Weights of a small GPT-style language model, trained from scratch on English Wikipedia.
Size: 8 layers, width 128.
Training: a variant of Adam for these matrices, 120M tokens, 7626 steps.
Each number is 200 + 20 x the weight over its row's rms, rounded and kept within 0 to 999. Layers, rows and columns count from 0. The size before them is the row's rms in percent of the matrix's.

# layer 4 MLP up, 320x128, rms 0.179, rows 0-25, columns 0-127
099,139,196,178,208,179,218,200,195,195,188,209,184,230,203,190,205,192,217,218,197,209,235,160,210,188,162,228,213,179,162,203,191,181,176,197,220,190,206,206,194,199,187,194,210,224,232,184,185,222,220,216,147,201,215,183,216,225,212,147,181,158,250,186,209,204,237,200,219,221,214,188,182,215,171,222,209,210,179,204,209,216,213,239,195,202,232,197,199,211,181,168,211,227,230,196,220,186,214,192,188,194,232,187,200,197,210,222,189,195,168,221,204,193,216,193,219,222,192,193,215,198,194,169,178,199,185,206,209
105,214,212,203,176,205,238,188,195,204,191,203,202,190,220,204,178,195,192,188,227,203,203,194,205,183,169,207,185,222,230,197,194,206,203,195,229,165,175,226,193,207,182,216,221,214,184,221,195,190,197,229,191,220,199,191,180,194,202,253,205,200,206,186,214,175,236,197,217,194,200,222,212,235,221,209,176,178,218,164,171,212,212,175,194,208,178,176,243,197,201,193,193,192,179,187,192,237,193,188,126,238,214,178,204,183,193,196,217,215,182,182,171,161,245,213,182,219,198,167,189,214,171,196,206,187,170,189,219
108,175,216,190,191,225,188,205,194,180,200,215,209,229,189,183,210,201,206,184,226,208,204,185,208,227,174,187,185,223,203,241,220,195,178,209,219,232,171,213,185,199,180,196,200,196,162,192,226,218,204,185,231,219,192,214,193,192,214,189,204,209,224,166,218,208,212,177,197,193,221,159,206,212,183,222,194,233,223,200,218,184,235,197,208,178,174,176,217,207,234,234,170,229,202,220,175,192,166,173,205,199,197,233,244,177,205,207,194,183,197,233,180,171,165,191,162,189,204,200,151,193,186,215,190,162,220,186,196
098,182,199,170,198,234,202,206,210,183,211,180,260,220,204,185,180,201,222,208,222,204,194,215,213,178,214,256,224,195,200,199,205,219,200,199,197,217,191,202,191,215,186,188,181,241,250,201,214,224,198,209,178,199,170,208,216,194,222,231,190,154,188,221,199,210,196,222,194,191,244,177,218,198,170,234,208,182,223,205,207,159,194,258,213,218,173,195,211,212,163,202,186,206,182,187,207,214,183,208,213,183,198,180,190,170,216,196,214,201,189,197,181,209,173,192,225,212,224,234,204,211,202,236,178,196,181,213,203
109,192,180,211,258,204,193,188,216,178,226,206,202,207,182,221,235,189,192,199,183,201,236,222,212,173,175,233,220,188,204,193,176,208,223,229,178,210,202,190,173,220,230,186,198,191,216,213,169,199,209,181,199,170,219,227,173,203,162,209,210,225,214,197,229,230,190,204,224,206,218,181,169,202,176,162,208,198,197,228,198,216,172,181,215,164,207,176,200,232,269,217,224,217,200,208,206,198,199,184,203,172,188,173,171,214,227,223,224,161,189,200,191,208,211,198,219,192,185,203,209,205,197,181,193,199,208,186,197
109,196,191,199,203,186,210,212,220,196,172,176,178,212,204,189,202,210,192,232,212,196,186,226,189,254,182,196,191,215,203,199,184,154,184,210,197,212,213,198,223,176,191,195,211,186,188,176,204,190,230,147,169,221,185,208,189,213,164,192,232,195,175,228,149,230,189,219,214,211,182,155,187,192,201,188,188,191,174,201,201,209,206,218,176,181,195,165,186,219,217,183,142,222,204,165,207,206,226,193,194,228,196,198,165,183,215,198,182,197,195,187,194,187,224,225,227,205,188,173,204,189,169,192,230,163,202,189,197
107,198,198,210,226,195,202,184,191,230,229,193,185,198,227,170,209,202,193,197,211,200,218,177,183,230,212,210,226,230,174,182,192,146,207,216,179,218,165,208,148,179,165,193,230,197,225,153,209,201,235,197,194,216,177,236,179,232,219,175,183,188,171,166,193,207,238,197,206,195,178,226,197,206,177,189,206,215,175,211,217,210,186,179,191,205,211,182,207,164,197,198,175,205,214,200,199,201,212,220,185,230,213,213,210,203,188,226,185,236,217,216,240,198,227,194,206,203,177,204,212,168,196,228,198,215,200,178,174
098,220,225,214,193,205,211,181,159,193,181,179,186,181,194,247,204,226,223,195,223,193,187,190,169,199,205,193,165,216,168,202,190,187,194,193,198,188,232,219,214,167,188,215,184,232,169,213,232,238,212,225,233,214,182,193,150,180,177,204,201,187,168,204,221,180,184,202,208,217,207,180,228,175,209,210,165,220,152,200,192,210,205,233,171,228,193,226,198,208,191,192,174,169,201,212,205,196,204,213,200,236,186,211,211,194,206,177,172,194,180,205,173,160,229,187,204,200,163,212,183,196,218,201,185,209,189,189,189
105,196,196,215,198,217,189,225,246,184,195,184,225,178,194,197,197,193,204,201,200,209,185,199,206,229,209,200,175,223,177,198,197,217,167,201,215,167,210,218,190,247,220,207,221,194,204,191,202,188,215,203,195,184,184,183,171,179,152,239,242,196,217,218,215,189,191,192,186,195,223,207,210,208,183,220,188,162,211,172,211,191,210,184,193,157,175,216,246,163,171,184,198,201,195,224,186,173,170,170,180,222,169,174,182,199,182,203,209,188,196,251,190,201,195,194,207,199,195,210,200,201,228,171,180,190,144,214,216
093,207,170,234,202,207,225,206,185,153,205,194,204,213,191,191,204,198,197,203,195,235,206,181,163,183,205,203,206,202,208,207,188,196,212,210,209,252,177,192,198,211,186,213,226,210,234,201,168,194,198,189,190,187,184,212,232,222,168,212,211,183,183,207,200,207,196,191,176,214,215,217,199,208,213,196,184,152,145,165,155,187,212,217,199,197,193,197,200,202,174,197,187,239,184,194,227,174,206,192,196,234,269,206,200,210,204,207,199,230,178,226,185,207,196,259,197,211,200,230,206,194,237,187,205,201,205,217,191
097,226,196,172,182,213,204,198,196,209,188,194,233,204,201,199,168,205,190,198,209,163,214,199,198,189,194,174,193,196,199,211,250,214,200,196,194,176,231,231,215,207,167,170,179,193,206,199,172,201,185,189,168,201,207,221,205,185,202,147,241,161,206,220,209,199,202,207,188,218,212,189,177,187,211,214,216,182,189,198,177,206,236,183,206,256,199,213,195,215,211,221,215,222,172,209,220,203,197,248,194,195,187,178,173,185,245,180,180,243,233,193,190,183,238,198,175,207,174,214,194,181,208,215,200,188,218,164,210
107,174,213,208,217,211,221,194,176,204,209,220,221,216,188,204,180,208,216,177,187,206,222,173,192,215,193,175,216,172,225,202,220,226,213,204,191,187,225,217,195,212,195,165,118,193,226,170,221,177,211,204,175,199,211,226,220,164,191,199,170,170,247,235,188,232,203,217,179,192,162,165,195,240,183,209,206,188,197,226,185,195,215,207,184,233,190,195,162,176,217,193,200,184,225,168,222,195,233,210,226,199,194,193,217,175,211,219,208,196,202,193,213,207,198,186,238,190,191,205,189,196,187,191,199,187,204,204,213
101,215,230,192,219,234,187,164,204,182,190,195,220,199,202,217,223,234,207,197,231,246,189,244,208,214,224,216,182,169,238,181,210,182,196,165,194,227,195,196,195,216,217,197,209,205,165,199,187,202,174,187,212,210,218,183,187,222,173,225,179,238,207,189,202,205,175,192,179,218,203,224,212,224,189,188,195,184,216,211,187,265,199,172,203,203,242,187,182,208,229,185,196,204,191,192,229,167,204,239,194,211,196,217,178,216,217,198,226,192,220,209,183,231,201,223,225,204,170,207,204,225,208,184,193,236,202,205,187
106,190,178,173,218,186,196,195,199,224,183,233,208,191,197,211,218,184,177,201,197,206,232,242,194,192,213,200,183,170,204,201,206,205,218,204,198,209,239,171,193,224,221,193,183,216,230,202,198,215,189,216,188,190,168,209,223,207,186,182,176,183,216,203,203,191,238,119,172,191,177,215,191,202,188,215,187,195,212,173,229,206,190,176,216,217,237,200,190,222,231,243,213,169,138,191,199,217,171,192,184,183,196,194,208,198,191,187,194,175,245,191,210,187,207,227,215,225,200,212,192,180,224,209,203,177,208,200,197
097,181,220,181,180,204,182,215,172,180,198,218,156,220,183,220,163,179,174,215,200,200,191,215,204,227,203,171,181,196,210,176,232,203,200,217,207,218,194,207,199,187,199,158,210,187,176,203,241,214,189,174,189,224,202,149,182,214,186,217,233,236,171,194,165,211,197,198,203,185,188,215,188,163,190,218,228,196,218,198,179,206,213,233,185,176,174,185,194,196,194,205,207,199,190,231,175,166,233,194,194,203,198,165,186,216,240,217,196,174,187,174,220,201,191,192,214,170,229,178,206,230,195,233,173,192,203,224,211
097,230,217,215,213,237,197,203,224,209,215,213,202,234,201,186,210,197,207,192,199,187,237,182,225,211,220,247,232,220,206,190,199,179,185,240,189,216,226,205,202,196,219,194,193,191,195,174,174,194,188,200,216,194,201,194,224,208,205,205,172,162,235,211,198,234,187,219,212,220,213,170,214,186,175,226,202,209,215,225,219,216,217,242,242,199,233,232,181,192,208,195,206,216,226,192,206,236,256,179,201,207,243,210,217,208,192,185,232,213,184,221,200,176,174,213,187,207,205,226,206,229,203,209,182,190,179,197,164
104,180,183,177,196,207,177,170,182,202,159,197,213,226,176,190,210,211,236,185,201,192,193,190,189,210,176,227,195,186,176,226,202,233,240,206,209,235,190,200,217,194,160,199,180,229,214,185,214,202,232,168,222,213,220,210,209,157,220,215,184,198,225,197,185,176,215,205,222,231,196,186,214,198,175,199,166,198,199,185,163,168,193,236,233,206,180,195,189,183,199,184,179,198,211,178,180,202,217,184,204,207,169,196,215,229,206,196,201,173,168,189,198,194,212,209,184,159,244,195,211,237,212,216,177,167,178,204,182
106,152,201,158,187,158,218,262,194,210,205,207,182,162,167,193,220,204,212,192,199,213,246,206,184,205,192,204,176,218,229,193,181,200,193,202,190,199,221,237,163,198,223,180,205,178,168,191,188,174,192,200,211,191,186,207,175,177,176,191,190,215,210,189,226,197,225,167,195,220,206,236,186,203,210,202,180,204,191,218,223,193,217,179,241,217,230,202,179,207,202,199,214,198,213,189,199,169,191,206,199,235,214,211,182,218,236,168,205,213,209,216,213,200,163,206,197,203,199,202,226,231,166,172,194,225,212,209,213
089,199,159,210,203,197,219,181,178,168,227,190,170,205,190,234,203,192,203,206,214,207,205,207,197,187,183,203,214,199,224,181,190,197,232,186,198,189,176,204,247,188,184,188,251,180,229,194,168,183,231,203,165,212,183,207,207,221,202,236,201,189,219,179,198,245,214,231,205,194,196,207,217,190,194,174,203,164,157,196,208,186,190,212,171,206,193,196,192,204,215,174,234,195,219,160,216,175,197,159,207,186,222,192,206,207,208,219,210,254,192,237,208,201,192,222,207,205,236,227,185,218,177,206,166,209,209,205,210
100,219,174,209,211,190,213,190,213,172,156,213,221,211,211,220,202,199,208,212,189,195,193,174,219,191,230,207,203,206,187,174,218,226,184,216,147,208,188,203,220,192,174,203,187,222,163,164,229,203,152,214,198,202,191,197,183,205,175,153,205,196,202,219,212,197,215,202,196,213,189,192,201,183,222,182,230,194,205,194,203,229,225,173,193,203,202,218,183,191,201,160,200,219,212,176,254,171,189,183,187,192,184,201,145,218,203,208,209,180,196,199,179,215,200,180,203,195,185,184,252,215,181,240,200,218,226,202,162
095,205,204,219,220,214,219,188,172,213,211,200,189,222,183,205,187,214,178,184,220,200,198,234,216,194,214,191,230,184,166,218,209,236,227,224,211,211,184,186,226,228,199,239,182,194,164,186,226,220,189,185,155,194,200,195,188,202,200,190,223,183,199,228,147,212,202,198,187,207,207,215,216,195,196,194,204,167,159,166,175,171,174,207,213,206,223,236,240,179,173,233,172,205,228,179,234,221,206,200,225,196,215,220,212,209,148,197,212,211,195,191,202,190,185,204,211,183,174,189,168,175,209,178,195,200,186,201,220
090,165,188,219,195,221,193,203,193,203,172,190,172,199,223,214,211,206,253,202,196,186,175,192,227,190,178,189,221,207,219,235,211,186,221,224,258,185,195,184,219,174,199,233,231,198,235,209,205,187,200,192,175,210,169,204,208,215,196,223,179,187,214,169,198,209,213,215,197,162,194,193,178,193,210,168,178,184,169,190,197,207,191,228,205,186,198,199,194,192,201,198,202,185,225,176,228,195,189,207,235,215,177,171,221,206,196,207,172,217,152,188,150,199,200,209,178,235,208,236,215,216,171,198,194,193,177,223,172
103,195,187,172,193,162,213,182,171,197,202,216,148,208,191,202,209,174,160,218,215,219,193,199,225,213,174,206,193,192,225,206,219,201,209,177,209,182,237,169,185,184,203,192,193,211,199,201,183,187,174,214,219,202,215,210,188,223,231,200,170,203,203,190,179,164,153,215,220,233,183,198,207,180,208,231,209,194,204,230,207,170,213,197,199,166,204,237,190,196,204,168,181,191,217,237,192,201,164,205,200,135,216,198,151,186,205,210,192,200,226,199,218,176,200,203,172,203,209,164,163,191,209,198,200,187,197,212,194
098,205,201,193,198,200,211,186,209,196,221,235,239,179,215,206,188,224,208,229,203,203,155,212,165,185,178,194,201,219,175,222,181,177,181,178,203,212,203,183,202,161,204,189,207,200,227,217,190,204,199,216,235,174,205,187,212,226,188,201,198,205,204,214,203,176,186,162,204,175,196,189,200,220,192,200,177,193,165,232,230,219,186,182,203,194,194,217,195,232,181,239,240,164,188,175,225,209,205,170,184,152,205,226,208,232,220,198,205,150,162,214,208,238,186,219,173,198,195,211,177,219,169,201,204,203,201,218,215
104,191,209,206,216,180,188,182,200,206,209,215,185,215,196,176,195,197,193,185,188,187,208,183,196,206,228,194,201,151,254,221,200,220,190,204,191,195,213,196,195,194,193,203,198,203,162,189,237,211,197,198,198,233,228,205,207,209,183,227,230,198,229,219,207,197,192,187,188,213,240,189,227,278,195,215,206,193,188,212,222,210,197,153,204,195,220,180,209,210,197,230,209,160,251,188,195,242,194,180,225,174,210,185,226,198,193,201,188,200,184,198,203,152,181,221,173,211,208,179,160,197,229,194,176,198,211,198,189
098,210,229,226,194,208,182,215,211,202,166,202,177,201,201,152,192,188,225,218,202,235,175,185,209,199,173,173,204,220,199,164,220,166,230,219,207,190,205,173,217,196,199,219,197,194,211,151,209,192,210,166,198,173,200,216,216,216,218,178,204,200,192,193,219,222,209,180,186,188,249,237,219,236,236,192,209,221,220,194,188,185,181,225,163,217,214,201,203,169,201,206,191,191,224,216,208,192,168,180,217,214,171,213,199,182,180,177,229,236,191,206,195,198,181,178,186,211,214,224,211,165,231,190,191,189,212,226,230